config.yaml
n_head: 2
head_dim: 64
vocab_size: 2359
attn_scale: 0.125
beta1: 0.95
decay_fraction: 0.892
steps: 3891
Each number is 500 + 40 x the weight over its row's rms, rounded and kept within 0 to 999. Layers, rows and columns count from 0. Numbers have three digits each. The size before them is the row's rms in percent of the matrix's.

# q: layer 9 attention query, 128x128, rms 0.0579, rows 34-63,97-127, columns 0-127
# k: layer 9 attention key, 64x128, rms 0.0612, rows 33-63, columns 0-127
# v: layer 9 attention value, 64x128, rms 0.0594, rows 0-4, columns 0-127
# o: layer 9 attention output (transposed), 128x128, rms 0.113, rows 0-3,64-67, columns 0-127
q97 079:599453517496528481502546538503544516498417539475456493466487562482506538448411536488481504468484500515517527450508571425460508474556428491483551452518462475482452460443524474456481493560531496548435444486460465458511515530526494522547550518478604472497573461480473495445428454560555443476544431507487503482554472481526546509582457537547468449496500510560448505516551457520483486494519
k33 087:547589464520515461519505472467527517515529448583499493547475492548451506545545497524546479512489508463500486577471452458411430481472499520587551489503496426443553486501478521560443533433508450489467534458498548498467525491450413523449424511531484556457517516469486440541528426526505455472513486591477483530537527449517545594517551462484492448449468537507505498504477481468548451497456
q34 090:430560543514549485561505478444489530514538399515550480510485402458528540407457402515533549511480523478491501459536457468461513569469549437515539523508535470543495470472508561504542489512568489528552492502577446491563547470441463442452508495526433484421499512466486559513511471492498512486565528498545487485522486449502522537502487515490530460405491480531492476510479527416504466422503
q98 091:498512531555516461512543551492518595514417518510413462480454460505541526406469503477512500473576515462444450522504504468520535474493517456564542488458405490541461449539538543472528505554432502561498483514485520450530541561542422563535532460498554541489529558478458437487520455491524518479498479490498527472557478442532584505576443493539463518451507516546463501543535466516489535567498
k34 094:468411481515525473504469469532507509437466499505471527537450578463587447542527474501482484546484469557514537465519548576527475441450417529512417484473471500487491552473590463506558517504544484532495518506530504490488505494527506540479471514464439503537553517487464497583494504554513420466512450492456536554484459524582554500500426561517431563466556479443481457454489447513576548506495
q35 095:506490475461556471479492482448496539500464533492535462483461424457470520475500520494454420503489479510496488491539508485525522499457522491517459502467499517458525546481501470482521461584490536467476488459442562508547491483500519563440585523539409535513430506497524522539417460445458570480537521479571484576467462453539620454583474546518519526510495505555483457507529538389527498415505
q99 087:561468570493490439565540429464525491499509562500496520469523535470527471536476489418430490482532511426523464564633561490490520523488431477498546481490464504515524508512451530403546453523415553506474547472499538467510510491513522588450498477517515469515466476541524477488470492550509524486515439501508520492545559414518587555545452486470476524522553545530533505493532539444476548521543
k35 099:500481477495551443466487453483504499513514533552517468502469478439523459437526489532500420523517497463493494478480583508467509453458484515509507516570465469428458424473531505527524538527536474572541434425463460437492558473472488496533484512496525477451523484430489514526480563523574433394512428512428524488504487490497564502501523446427483475468546453529458520530465553596523471413454
q36 097:520390436464526488409481513502482499459507515496493461543499463583489444552487475557513571487507469479576465508536481530442429442520505444481526520553498522533551485502567488494550510520470530482535510549457553536505489547559530485436526514581468607498492533519454551444550505487447555469520417517571534543476449478546525494542521541522484526519513461465456471523521508436522554494459
q100 102:511534435499489466466403541532560513489452534500618532521535503496525427562470468527454511486535486535527549504486537462494460561462529533522484422487462558580495520532492465537544491558507551458512577496495495447555442511541478588450540504424429523518473508493528523493494482487584533451498503474507557586517443513470524482576523502498508538510501492460419494457469507538542534461524
k36 097:447479487461518500517565466440475554565454435462470472436543455491506560440510513611433459443559554500488529494468487515569495498480484470485462529490546534521481544500486574503489556550451520489487468499454494500513415467496495515469503458499436478481467553498453523441462501478459539498429458500471590499518424460487541421441460512531556527558505449445508502509494562526517496540426
q37 109:471498526532514468446454463532568466462470493520550490526430573524454501507475554471517552439524504552512529490424457469455583487548583475533525508518513486491476479498556527470451499482542537539497487517546553499439442466494526511537453544458587497534475527451538479470480424481546529501509529594506542434449510526567428506543481491528537424532512484429520528530449416539488475452458
q101 109:528534530523441496517545512492543446494506526471564574559550470533550479524433489409545550536558573471501511470476433535489491450539482488537536451566536475577545527437496484555487506491509498504451507544511528478520529435435444508559436520502469466495493482495550490514524422564549494548451484521432494505470579538496511497451497513427498449521409529573494508491570524472460480511541
k37 104:506484487496528485458506513499537475491527430571471509436478552475484485427494583485497559493564550574489532493515466497430431494596541537582537540488488499462444461506480515497516499523496498475570495487446498486451527483508517455499547547510543435511522581522544566509509547471447545517568558501449419527543529473519456473526529501486512526502505524567568413435537464541516444486575
q38 109:554433444516526534447505451485567486495477565510541469576411489483535517467506553499516574501518516517425515468436515537508511438386509528587504476457468528544476485539496459395520415491556522499518528506471547499483551560566533551493509513481537481442507531481430484547510478534562504445528506465517544522482551473533488485464514469466482459490487489420503473532446536476455447488450
q102 095:548471475519563429501450520588522566550446491454558581521520422491514588458530517518521475497463477530523549558507473582495475460565542511477423509468531561489502513502577494474446499486458532537484468580476478517532442474509481481523516528487562473431507507458422542561494551498474444544479517445499488486480493510501490423478472498526474536506526476425471475597478536530511453548486
k38 107:451494447529548406478469412521546474511466488415485476497511444482545469519431503473443527516500567470511492529503424513540452433502510530434450527537448593542485439513518449482492509480459531527526575507457420475534552455549501490503506507503472458493499494451443504488550498529618521540444487584538449482465482486484480476512521492531430503518545509467448473540473521517562546456513
q39 104:497523444461531436464549581455457518460455439525486522480613516482509464482478499571529479454489489498511492532547518454530458505610500470454473475504537507514494459517534529586495495531497407483579554547535494514514540532579480548537467510425526514496489509532500531526555509502444507534474524457523562551498478461453420474512527512528495458587513426529535542531493505530404510494538
q103 102:500532486500438437427512590504433542501515547511546516517524459457489548519458480527534427564453469464508546498470526553495485487497522551456459481450422489503454539480450503526488471465547523453493492545482497511501426627528453513540471457396442465523515478495573493514561509445537506494505504531499529479480444553499492512491587436554510507527469434424570524475491522503488457485545
k39 098:491470471456524519570497520487492539544538541520474534596468540511497474513581464546539409509461481496552454461513501500528485457452434471487485588441427486545531491548518457558498508514431509516494544435516515450485520491492477493495524459588489510428516438464492504461565525491514508479525464507448494591422546447520592496468469500547586462529502553506513463462479554529482516471562
q40 101:492501578495444459490499492504521518431509484511506516505509473485500549486454544472493445484499436454457542482524546480495454554505462509525513499466493452421455462481440540527460452442536553464521562626488463554525481530494473486447436388464533539501579526465560504455510469441472467439590508444538515517461489443499454526457496492424498486447490501530499477472461468423510467467561
q104 098:451490509509527570518415528499538514510521472512459529482530518502512555557566501426495464510445566436496534523519494477440560553537457502565458496476585490480503484525534489455496448515487514490413477496561523528475503530554435535485482475501506406426476474537447531479446433506570452479535523458477479469464489449456530466444566499484569552423432553479472507511526512496568468497561
k40 114:515487448519464515449545428533445533462445455483543532458480528513533544518477471504526527507481494474516466490504476507532518515523555552465463547486463555508514540420497507516518511524511509505499625510512437503516530439464511513500419567546492514540546548506426491478425587438486487474553519527503548463506551487512494415452510501610544427587487505504527486445439462585527478532509
q41 103:544461461474504377463484502467566536468459500489512466591526552464449463482538544576518512481514480511530484546536540508482484544506545521546448476505510500506494565528474486499560495471421553535482570484449599429509522547485583497531510434471532444510486566471481537529494616497442517589506508507495485496506500498453435473569471547530465511507527448510459504542523501546480488534525
q105 107:504464456451495411506544506489385501483488528521514467568491520460458575553488452539508487504436511476467548485469494525555487453561543466466515517449471524530570637533509577510485567538485526505498555536430502463512592483507564528530566415480482523494456429437523529531468518494473492470474549479493486515512521531489449525534469513549492535540499460466447513484523479516464560515459
k41 094:453456499544420448485503530475488510546470518503510501459511474517486570588457550535522456524500478462516527533492507432516395499466476514486540537468428520443445552471481541400417552563424470468433537482475466475534515528544492542545452543517574528550532542429468459505451497414489529524483522473507472489509537521444457477456539532503474508559449520485522482532430477529547497513465
q42 113:536488507468545488538500474515529510518512506483564492481445433538488488558566484463536530519516478439485505505538493453525505477550542503587466441522534462588403483529480436478514523415509503436509434487509477500471514468449516506514445495483465469413447481525524497465540475520503485476511475572489493442580522477475526500511504486355473432434413507508482456460537477482506495414548
q106 099:500573551468531512478579477522466511512532480490412559542464441556511494500445464451499518486483509511526518469484519445500602506477489471461543482581484475569465421461518439559427436420514514491453482542528543504472481456467468431479535518479459398528501469495574496534433459487558457523521505518476502401500425537504558514465529481446520496500458502504466491467517500480535532455504
k42 110:485526555488465467480514491552470555469485532587432572450574494475511448427498574503542480518595495494461438496530453440506530526455451489522520426535438455474522459511467552552527461415433454472469406474522477462530551504482481446459483528502558427529541490515559548535481452507526532544520528500477505536497510468515503589499523544483498459500494548534469456484474553467467546507472
q43 104:446415517506554522480490420452527558443499547582546487433530591484491467449501454530533538453521478488536532510530502532551458510541517505490513480518504518568485468588527467467515584563475490510466557531513420487501503486517464533559556486451569536492486485505455468498517529557483555452421518506535486511485472542458409469422538492498475499533526443488531544520519420524478574508505
q107 104:499467489491471505516532454475517504496583489437500490532467563546495560538462543528516538488467473532508504447457434558529411554489464477514443545512486560496464561524438411520537447491561497542449498551475525469534559503571489535491598534458468600500502510473484505577498520451507518520511494490502501506480458456490463466479541525512490590589551462464483493495562439504512564553447
k43 095:484517438518519507449504539486483570536451511476579479554579453496485533581438437480501487482509479504543533471539553453479540462544533464479460517526528523573549450472421558523456494453437479514576477572497498456537488483545525548513515451451556574464483513516506540492497486504503468563507420482525443479448519463495413501458458469557557517487541511502490536493459545505548490604474
q44 105:541507439501550558544519487430502479508501462520568534512518474492479514514520549527424472497446562544488534465444447489556476426479433536469524540458481468557568512494591506473442475494529423472483511487464591485453501474505449427443458470468491506534515497477496471550487578435501550446534493515515499518454537524472418394540511515485451501467572459427501519551544490518488498483476
q108 100:512503445498528502495552525545409423557612498492512437521502477484435540501474530520510463511443515481507549508504486535513504460460483482500507448520455499460591474484533495517504494526478434491499539510473587497522508524474532523499517531384543503510518483540486522534494558430548429574449588493473468542475486458455408550562511532469485467555476514501470512494506605503423533508535
k44 093:449418531481485462514483484465446514432511536515436478492486527534473471530574585463507498486444496535428483440436414450487467465577473515527477487500521588522538483496477500538535489419546499543580469474506467501543562529512465470569499571510575535455496415494551498445555535509561473483521536477489516467577496523511493512474425491512519474538462498539545489456470502517458462453559
q45 107:430519503464501473539513476538471519462540497505501486452467486454425483518501532544484484486468497516450566468474518463539505414531384513510480494517474431512540483399482508502431533456524497495482538526496470557455504539533473532531433510496589498521420414514511512522393491516453452467465447486451513552485472484447525497465475572492477465533518514478404492533487506476576439460568
q109 086:476420528540498526453507546478462502465517487486524558468529453567469478452404506566524519508461485504546535536475477520463476514508516495503502569497514486572427469502544488479497436549496443515512582490511456444502528508508419474483480534523425452511497453568499433461518563510433484490527486509463513417443563515516429525582472512467433554476537517482487474547429442497587549519510
k45 096:541514455528487502417558467483515526531451547477512498490503497544585517556528463489547405507528489471544498490515515509570454557494408433465495500481524484525529480487553488516586519429509496573509545496553502560559434484455510486493511524499514544532510503457543475404455483492546491506538433463481463503553572494472507551527579456448510470499441564509530464434505435491408486486504
q46 103:520498508474446507548463469499471499473450474406549539551479490453473502476502423489437532562423526441476560479492545487542438575541500567576574495468568477452451520529444588558461425547513478530490531503497533554471528476503459484522466502515412551532548537479464470570510551537520479407589510515499509515481456487507496448503513504522482491507478466525480472543517519481446456506475
q110 093:556539461439499449520503547477525524426454576456399535497502455568510450461454451537520516518532477446562482473513454475461548496488607508494493533481533480499492487527481435520560498525497492486489455446447534552493428492513516600461504431466496508582492461470524539491549484511488484480492425457570572447470478550507507519422501482520508532576527466504501492530490519427540561511503
k46 098:522479478549520592532490491493483492566493488504510509556480474465471499562490502482518571528506430533552415510467489409471522505469475556535505459480474570524469439401462471519503501437507547493489552449540513524448560532579488492555503540479452498462484511500486532428507583453485517502595500446479472559484519537543567485523563572514485436450478481475433491542496483493445532452535
q47 109:509514508514501480458471479478553547536479471497527468454565468480541504543478453519505515446486512477528570487480484492412523395476547522513447499473526496467557558511482489420551515594522465505466578523529503526462580541413473526456524504491478520567524480477522513501523489406525463454531522575465527541512529526550469500459588506550497439479471526517525601507556473417488502477441
q111 097:481533470501469517521425480464508540543505497473448524501538519524535477531489477504448432401496454500571465561464452485492463448559448477459474461493437534476640506483575494484483506497588589510510515476518511512523417539462480525498461484565526515487479537468478477582494514422549528508467500491507470507510521573484444493520472515505526521601532570552495446507551500454498536468535
k47 094:500499435481478516505512547571497538437547570545532491479513425497423425486514490561540499534503510510486492553468510557543483492555503594479619501506454478506451473529508495490428483459487572451488484599418512464505519530497497460537449449439447539473501524525462567492476457478466446545530492519459503511495479507559520502531551548587475516548478471449489512466494498540592487520487
q48 109:497480484449562579559572483546466551483514502481540442465553448527506435522535514537571454489538518441463519481489459479505561537452477528518480480403532508476507486561464537523528483513522503514556457528484509572517527469431462404471511555544549490513464519465534417488467456520455464483568457481483550472511447491528534477469505445544457609487487580459464519498506473483527483428487
q112 099:504559479523452477510498437486537504545475550436512470502505498495479458559461530507486573516476490548487465546509566545427478534508503435523492506433520522478462479434444438527473501484533605505500494561513448512502501519593530471516513503495444506457536489490492466508476552538521510475497464409547453582468446494514436504454534506414556548413524521506456471406581494540483514537451
k48 095:483509524419508552555380470508536510481489496431517554459513488569489551446487443466451454432501484499439517542494520415566491456510489533590542577555515486490508463414503462505510542508464515522500474533500442501481490409412492540437465534437521498446506473459599523479501485495503439530517470543486557547507503524504552503501479563461480458524512483550481546541499494497542484493507
q49 114:460417541556544514468486497454534526490473493531543483575447451475537515466468461505457527579491540490477506600502597493501483557494431571523483510557530506496522515492582444451493501444531442485479455473492535430452505522520486510490500480495412573526484487531464549436494518448580468493521547522453518546510414478463471477526456584466466491553499476471465438549502485469538502537515
q113 096:523486480535530497501412445431468455495545506460450438486500548545539461462488545521488464527439507484487496439452551515515459516564458524491462483499556566499461538490491472490448438460440387489539508469470437440490513520475556503544444435435537438512442472505532538492593485523453467482523459467481508505543542449496568510449513526540510556486516491522464513468542437438516464581536
k49 106:559508417544457530474515525469469435536476488418519418467490479478432526505509549451460467515535481530494497464505475431451539470464489523453532460568510423556521448485525540506541551473490569517525585453552488548587471540538496449477555472515475457427450517511539491491440492486498541496461542526488469462481550541529439444490463443434488478500494444528473472425454523451482461450498
q50 101:459541564502462555542542492482447522500481555427523483529529510504493545547499560562501474515525475522604439530515496536521517513453492553501555498528488531531431538492495503504479525518512527460419503542528479526521503537502390573449539465535559473497527564434474481559532510567439519523415455514453506525506513482453454465522452426540488469458524480465525594449524506430462488475561
q114 100:460522485458478531463527514491472478570531467470478538481533570604508479486548565480486524413437424489544481511515515462557493531447494545542499506428569541552485528448469502549494493559440450575530542491494554546574497466521510534549526508471536475574505490487551461487491545508570450491498441566509539539495474474558521469460514437464436563535503505485592456534463492523480489495540
k50 099:452497536462562508544453505495437541470541504482430495469455481468468521466489437471518522536584475532551501477515554529467536505456441451525451474457495440496478546487399491579554441431456494517519464536470520484584533521539501502531462492473489499562502478473467554442439479511479460463552425494412522463464510529439509470524492511462458431540485502512488542586585512484444520541481
q51 093:492511481511473435509462543504528498500393475542558499479511478524519480553455529566464529513442494495487442421543539493479492479555512472513505473450458504470464447452517508518556521474497439483451541496464488423578489572497408472518499497515482498502419530476525495585500501547626465457529426496522473468561576482471520512419465520472473468579516476484442505487480459491489552540547
q115 101:601554447461488472516503521531499508468564545483469469469444547527470498435485482491577461500507421544502456475516434454500479515589555484556517510463475451484512471579520455513461528415520542447484471513487450549536532483512464504518457468521516515538436444520512508447520588513479525480520497517546429559504500499502460507501534574564538498495576554553454492489503527506407434477438
k51 092:464499553539547498457455585508486454493437473584505513560507475550472512469541540492502503446489502543512500498407599483516463517437405499446528547472504458532537474496512553512473577443541420484421550458480445552530522592501481429461458474462538494477539458501433456446539482476506471537486519501509505509538508561485482461510490500530520540467482463431463510451462553518527552528495
q52 102:547515461531532507528452524444505498525534462518489525560503519479489500463547539405527460565480528474490508461470521456452487494488583448520536515547473584439471380460492455447519500593518494505467487505483479475474498470506565437506503427472471478504534476487510526443443454436508515466492525500605518508572522503439485443511522523554453536485563540449545527475524470434498456437561
q116 102:550541506486496487525571495506461502481422541419506525502559512449455491495512521472516547452524447515469508534540450497479484504486477532476519489465537502526513603458490476444421521543444553474425524516529527500595460560463589467448474493550485459528572419489452504467453502538467508517462539591493522509521497526451435478530502509492547537464421444560471507452450495559534512537452
k52 098:511515451526499537507510531468567530508526498515469542460480422514525489477455455593523500505427496571488442467452511464512562485620454479487506485495427448541539495524474439515463482545552425502501425533479436562511399531482472507481489500454488531493468541474500452463379547519517517480445511534551519485481490523567494495467526501416521519538507415436500498496488552503469509468521
q53 109:558514485575507528563457527426516515570518538500491480497532467541506506520486587507469444503509484517478484511522526538537454518487510481434524531492457481494511507590453518546397568519457545515463461541448509509467505503484436470475529570480465489526383531445618462529429500437487531517541475591522564476489495523466581468486469511486509532497534502488468464481531460418496521528517
q117 101:457500474537489520446460534480509511497512487565489438513465445449539425398477499532546463541428543522502482529503517512496554498519522501535473515500435488529550468512534506433543489484421524483496468459578491524448520431548533608494485450464488446468459464453447512526476532529498496521487559526533564490462449573551599517520433498474450465481406509521558513488537469461470487484556
k53 100:545467506557554412555511514445441488416558527445525501449438440486516530502499436474455531437454469543463514507549518533518455412472560521496514556512487516409474488508481508506483467504521472476488497499539526488523450509534454511540548533505522555497482499515543442440552506488500511535392552478418486547493522533496407451473500484572534456538512553454517552507468509582500504454541
q54 107:502456455453402493495549470528518517472464484467416484537528535472478492447570447564507503523541485519511453509479535497440525576423470496522489532457525419566516532508459484483528513543549538466491483488493478535531512550525521490536472445397564532479525515527528479536531590473478524474521529534561482503520516517459572609521456535509454504438562538478508446479530513440449470581486
q118 089:456495429547461493486530552508525552466472490475510591437474511457536525493516474462506570471519439626450574450530485557490471542481450516494515507418473525538461492568482485504526473584456515525521507439543485530505522521493504485457507523494521479456451554543466524555540565493527572510489542506522521527511459507461418506477501531461501446517539397537577489545565527466507446459465
k54 107:477549551547510450439489577531514472542469502500471579450507501545488499470478483511453480476553424567510487577569458488521551451478435477562541464493511592531476491550484498485485492486529557529478493516494486547490577461455574514478523485436467453465480545498466537445478494500505443448421563547514504437469489457520537478483557519504461436498394541555533567455466523465485522486498
q55 093:464577472507459540481504438500520546506448487507465483575491495520528538457475516534521492513450542498492558558515475457478522479472549487459571534546484530442477500550443470529578508574528465458394492465530472435447578463522462516500485468483522492503473478515446492453525495543451521532522583445483466451510544512450493510472551518485487468493477510395441526559508547395492586455473
q119 090:527493579468550499539503521474463443438477508431494455546485516486465491502524516468500481471487586539509533483449546485508508492413468560485490543509499557425542512481410563499511527485504502472472487483528467476531502562509542504522546423490408524529487522449520459545466522446519503445503481412483464375462540552555475475494573465496528496462473552477534468480595446527473458507556
k55 087:484543490500526523531524403473501535543582508438424562470467500517474450511459493503492532522472489519531573529491545458523548490492491524468498527468429458529511491461557490487426474438491484458516503495413545454496415503539511520517417486519488486500526466555571447555459477502451516579497476585575479589445541526553566499519508448497468510520462529578504478420528515513476533510476
q56 102:560444506456492500599480393454474446526486481475477569437463489471474510475493529472521542517411500535563534506510553538541471480502484504482591530479537518548502529544456559523540520524544506586430514551524509507499476527498490546537532497509510491528400501546518533512492550516463574533412503525550518498512505492481500495549548501471497554567451471462441523448446494534484528501390
q120 097:503479553533477436456472545600477556475478425479463509511527536516489499479532410538498548565483504500550517469467451484536492549493458505534445451462458462548521621493515478490477505484525464488534515523538515420483502557554495504503524534461465547538478516463475477531483550532493474601555546447529477504569445505511480492422567501530450542521504412458473545444429516514456517486453
k56 102:455515450475543458558472535498498497484443515588482519543484485480519546463416492413480474479597489511434449490564490472463549516558487513477503441571468536451463500466495566542516457487506516514532471509500595503453436463414416483511555536492473515507498441518592474465551491507499496422522531532544490511453544495502495471552497512466518421492510482509496479414508524431485490480563
q57 093:524462462618476523510524501491513524539586428487472527507449537486482472414510496500494495435481476474554497488453535515533563524479494475542469490509545532467529542576475509505472468479559528525466449462516522511515566557592533420448492515512419460570490507441520483464554481499459520547536556550469502472508488544479551545584480501482481468538554450535510455561463486439503467552579
q121 096:431576501430434455584507510463490521518516502512487543508443502573609570474508474586504538464499546444504506508464546508465490412484518492623524464500505487493491534446507419608496504464536474504465429517531477451447473412545436507513490522517461501478496525512500466537538493450550455553472537525548483475489482460509477459485493499523502499487477442537500503503470504553465478483433
k57 100:543522518555499451428580505436531513451566490507512503513462497525566490539402512544448514516454436457436459472489515476495455474412537564478469496514552492456473499443470607397402498464506548522541521439496531487495530552494518573513496475498539558520485525510471468532496542540532529493534475505569481531443458511500538511552449539517535473496518527478486582517503516510497508419516
q58 098:486479444519495546470440425503525541546465571574525517541511493561493519529488528467474505450569495473534460447478491511463466455475420508446480484458446490492529514534470480433465604428469521546474598526470501509456476427497483516492530477452491523507450492488502515563523551517501469490503510419504445518478515439443513528482515479568470372443474512545544519512559537545563538516498
q122 095:415525481534480500531509555525523472508398544500461514586484467510485434503526448496513528543502531377511441490538551468469491502471531463480439434543521464517511506416491450483450545526591543516525553492482572539457512467436492484467555525537489483502414493476500445537459534473490490520478495487530529476542527557550451441480475449507501528477515532580423444553466550522540493497495
k58 097:547505544510538494513504537464427512447446509471545467425549577544496459446501509511445449540545599490507527473514505508505573470538521517565516548478500499489538466452525505461480448539472460457515574478469525445511485540566484552505501554475458552568519473505477438557511405552501509462527442440452473496565500429547511512527577526502463492486518477437428509461468465472502521463432
q59 104:516510480500491482498483567479497479533602504560452551557513482493470495526482528471500485510504549497516553441466526473526542469494495534547480481499519522475448410460510523492526383527444494526469533467501514437483444483492457546445516500545521503542463535509607539562557581574508467452447523520481545543522492473481510475576507478500505500454543538534555538526550444541504484619419
q123 099:557458530456552545515536437497449527520470545441495517455520466503526546546417451475517543530589503471564458426549523494441544413508501510465560492476514492508490464511511521571526525526494520461557480549520475501558533476508537517443458559510508441460512494587502472522582520526508527550583452463513470454532501445523498468524422512476510500514566482490443505540528545501509550584570
k59 105:480477467463457475487496478557527504542488480435540543598466448561460492496550525516499505556434514547455411514539512524493466537559499508509504527583484539496538543501462517479469542513418506453422461428470543523516472537537551506514541454551491581522525452523531542496495467450481493430485459465434540421577461465495563471517572515455513480457523479508446495562479513458522566471484
q60 098:462457510536521474475487516486484552539538493510500506461418473500461555500558441501559441523564510467447525511575429477539581465532534479508455492534450478429434442518513559495469520443474487565552533481494484540432499471557511475522576503523539458517431510551552468521616504594546526428502549455488491467442551434487498513514477510547518529517471468468473536470488473509498465502550
q124 096:472562481446417536508518439481532477519533546472534474509507568452463529471434481554485523464540418428450485446517481496548533475515406470570518484514490488428506590496488461502465549443496505474499500568566478497570472489436578473476488461505551479552515463441545524540494512552502570447460521497473501475486554503541469515497504561459482494490516524494523523532597527560563519441491
k60 093:568488520535471469524440433570473520486552459532429516452513446504462503546529504397459509496535498524494535466473508543475535500503473524546476487564485454538542507538421480536527503601503512505518466508509493539498504491519515549503552508455528505468538547506458515513427444444561482539507400515537485561516398477457524537566478522514595598499546489525463501477474496445483505456571
q61 105:465489565510518518465483520441426491513486524519517461425466536495390487490486539440460504512566550512511467457498486482452481475498481574507477473439500512484483423475470486482472474548438457498405479419401467429503463516482542515489428468502471513509534485534486514479522430489513476464504454605476462508486439567542458533478540483488485536474518509443549618526494546515453511469497
q125 095:507436544547483569555460510501498482523490452554515536534477409484542484477542435485478469568497501444427548449533548513507443463519449550541490521444551563451440547433571444447526587538490528442523461495533546449488474519511504527453529542443446517513451546547429519486574555481496480485538495493491489482515509506449535400493497486487482495544530480518556530475505503498511427466452
k61 103:511531513520575531416414457550461469493475502428489467498526467521493551571481532532520449471421489520488564514503472538446475478525529459508501573511516555458537482506450535463473523496451488423538492513522512485523562543491458432519522507585449540481509448478460474484470527535412544502562568511498480520550554494539454514552581467539538518455558463511476467507557576543475501571473
q62 101:499471483460497452524537453453481545496553466533552448572539515538503469441522455432497539515493550472526502485493511444522496507477476509556498539527496466509554454575443498467550527503435565553474570527484499435521539584494469497498504520570552454467496490486496538602529538552528490571498496499511484462488442592526451520481442425460457565527502471504514500598538578486541470547515
q126 101:425510508485535461510510564475547455456490519558477513485453437505513580475523536504483525458527473462477495479501467581611503543498432493511458435552533473543495435526534485569527494548464513481544517461432609591520538501443482498531486472549451460526520488451463512465472444477468492510531459590491525447490565558568491475478498443483476493527516479491521520479478544448547451439468
k62 097:588449525544488547481575470517450454479520426568427469502499572503445433482451502498535486546490471523495523519527545508488524544455478503480511572477451557467501519462509522442470503451538526570504416493497485508446545523452490468486554496430519548555490405523475521443486495497551582513471527440505498537453473468480456496491562545508548502488554530457511510494527546540434501567410
q63 106:478565428476531504450471419444498559482475501487495484463439431493463579494482437481428466504461441510469501490470494507545568464583469472516468486489500488442507477489516521525537458540468471547456471463543467493406538444542596474516568557451540506536435474491483549529562460486484443547530465547449512547531445510504529556540473504435424474492444538523465525495499537505504492514553
q127 106:531491492446475490453415454468452413529457488440484509435512537496533449524526517603513472556507508555458500527554488519494512546464458433523502446443516521481460504597522508483481578487491525511510485584525495525507488502505607504473491525554525533524536469444498548461512497501511455526452458573489474572492459503504501464481487447479486546442443423556504575528498503518479418496574
k63 108:535492502452469499490466498491520472530568451510515461466501527495551453513517491437489447473480473485495595555490475514499515506495453540484548500461455540544484454459477572529525447514523469481431530547580498481527562571514449559514446434475564573369556513444478501464493554561466550506489562533519523497449404475498486480586559475528480537528523490471561490496452506445513520501481
v0 107:525502455578483459477507522494431444470476551555495517487511515496484523522509443527530461498443488506464482500566496496497575550530476435487498504459438533498478569440426488496569457575480506521552545503574475514547501512483505405524517547565456488485487537510444489523518512478435449563469484487506584534532511436446482516522498504532407532451506485514486458542432419576454538457438
o0 097:523515530552491484466472545498577504574532535497517494449454514562478513490548528533593491517546513524537581481499494553515458505421505482481625492438514471444443538559482511485534543474433506501503533525507510466540531509498491531508507450564553490484442533529540470494539596567530486462445566390492502459485552508494585470503497443471526526486488462487536525532462498486549533518573
o64 112:497404436449504501476446447487485488484512505459508471494467473520497477433524513480436573498502471537430517476476471467496520475465493438487477519491451511490474514489488575523507474528563494494527448453596499542394422489562474511510518584463546482559469554480466525476540495468588532511505496575498477490443402521524534536605533543461464523488526462556506522480508455512524495474419
v1 100:529537526507564519606455519518466483560476463427489518442511519483475532424510528448490463542459498461454469493530498497525517429524563520450497489519507437542496587437430420500554525480489462563547442497525503497461453499515504491473525481521471492545498496518475550501523547451457496612462515531577504493440489551466548482436504516514548486429534469572549496529538435528476449561514
o1 098:506469563513543533570486460480432533524506471533565485483509537511516460551518585508466501542513552559462549551498503468486516511482474523491530445530502584513441577387530522504463525499521503469548564527449523481428534501524458523531495534497562534448475468455537466498464524495508558421580459561558538401456581509503484556500501518453481505587473471532458530519500495499477533505533
o65 098:463523435523538440475475526570535527534497441442558529502481540465505521482470457502488538467460459535484433478471472501534541484428482469565470578549553459519576492541514494602512554515495545486501458481481499500567491525509474549527500481561497483490412537485466551517487478498590524523446474539505525513566413483573508460589526462458529471458423546472500435483488535486469448521473
v2 106:535492557413467537463478502388580480584483466521543480564539476506509476560585544493497513557497546539473432479426460507476523505507472489534541456487510435428562536466472513505505581548524520497457483462524492501558482550516535479495501561425514541507493569549541576497480493510492437498549526464529462488495517503511508489445520457427471443470476501507456492581509586494504543505515
o2 103:488504546504532589518534446501510515463483537520455512489477476504508523527467465533569491472505588477487458543511500524546410381475524567472504511508506453545416505435474477546476535482413514444580395537529498501500504572503553493466588478490532474527500502496516466459485452493494485532453438413568528474497534546508508479548486525522516510548537502504458438481484477492545579481451
o66 097:452531468516520470487495542515502488548421484542511528496514534458556504509509456521459423465436499508525444520468553545429541436579496482508458543489511517502577459434492494511536493546492475436439582463506593563539518505554428466463452472519495470505487451466505421516483555494498479461524552565479485496469520528423400467503499467422466491506482526467515554524511546541433461548529
v3 098:532521439508499547472484461498521520469510499488465476484459538525446529474499504476479493514530514467497490484490468575524440507441515494482456492471566505521514494429490506490542464479465589439496534453456505514539507470484545475541446466522492501530493458565491618481514431399504601491517488584602493491531475518460432584579576498518435504511472434424561510497510490521460492522449
o3 110:557454510509486513428508502462545459482573482489546603525513499549526499576456456490479558492508445503498522541495517481518578576496509493441442487486456457480463515500523520588535511498535452539523505488502471500520498516530496499564508532482425578508508613429555466456449504564522441524490512535469514538552547481398530562521417446488523528564472529477504468456484484481541474472480
o67 093:488475519501459475468482513455493513533472535523444444534502519480453485460499539514537558481515534417518523497536535592509567501486452498573540500523560503429547463546450524431498500523475481429420428551478505544511555551423539490491432523575577450548456463540502557526475502483534479510498517459533545476497439505471471443552499538474480515475520422544500474411566493486454468486558
v4 093:490544507504562511441545533540460574525519500545448502491436521545466569501489468518421572565491477504564480520500521555574473469494455446521509489501468462511470461438463483521535513557527511519476493569507498479485532427530508426538493506531453475505514564485478459499486453523527504555505513557477571504410445463485540488523474603572556497525584570431461540504463442544483523490496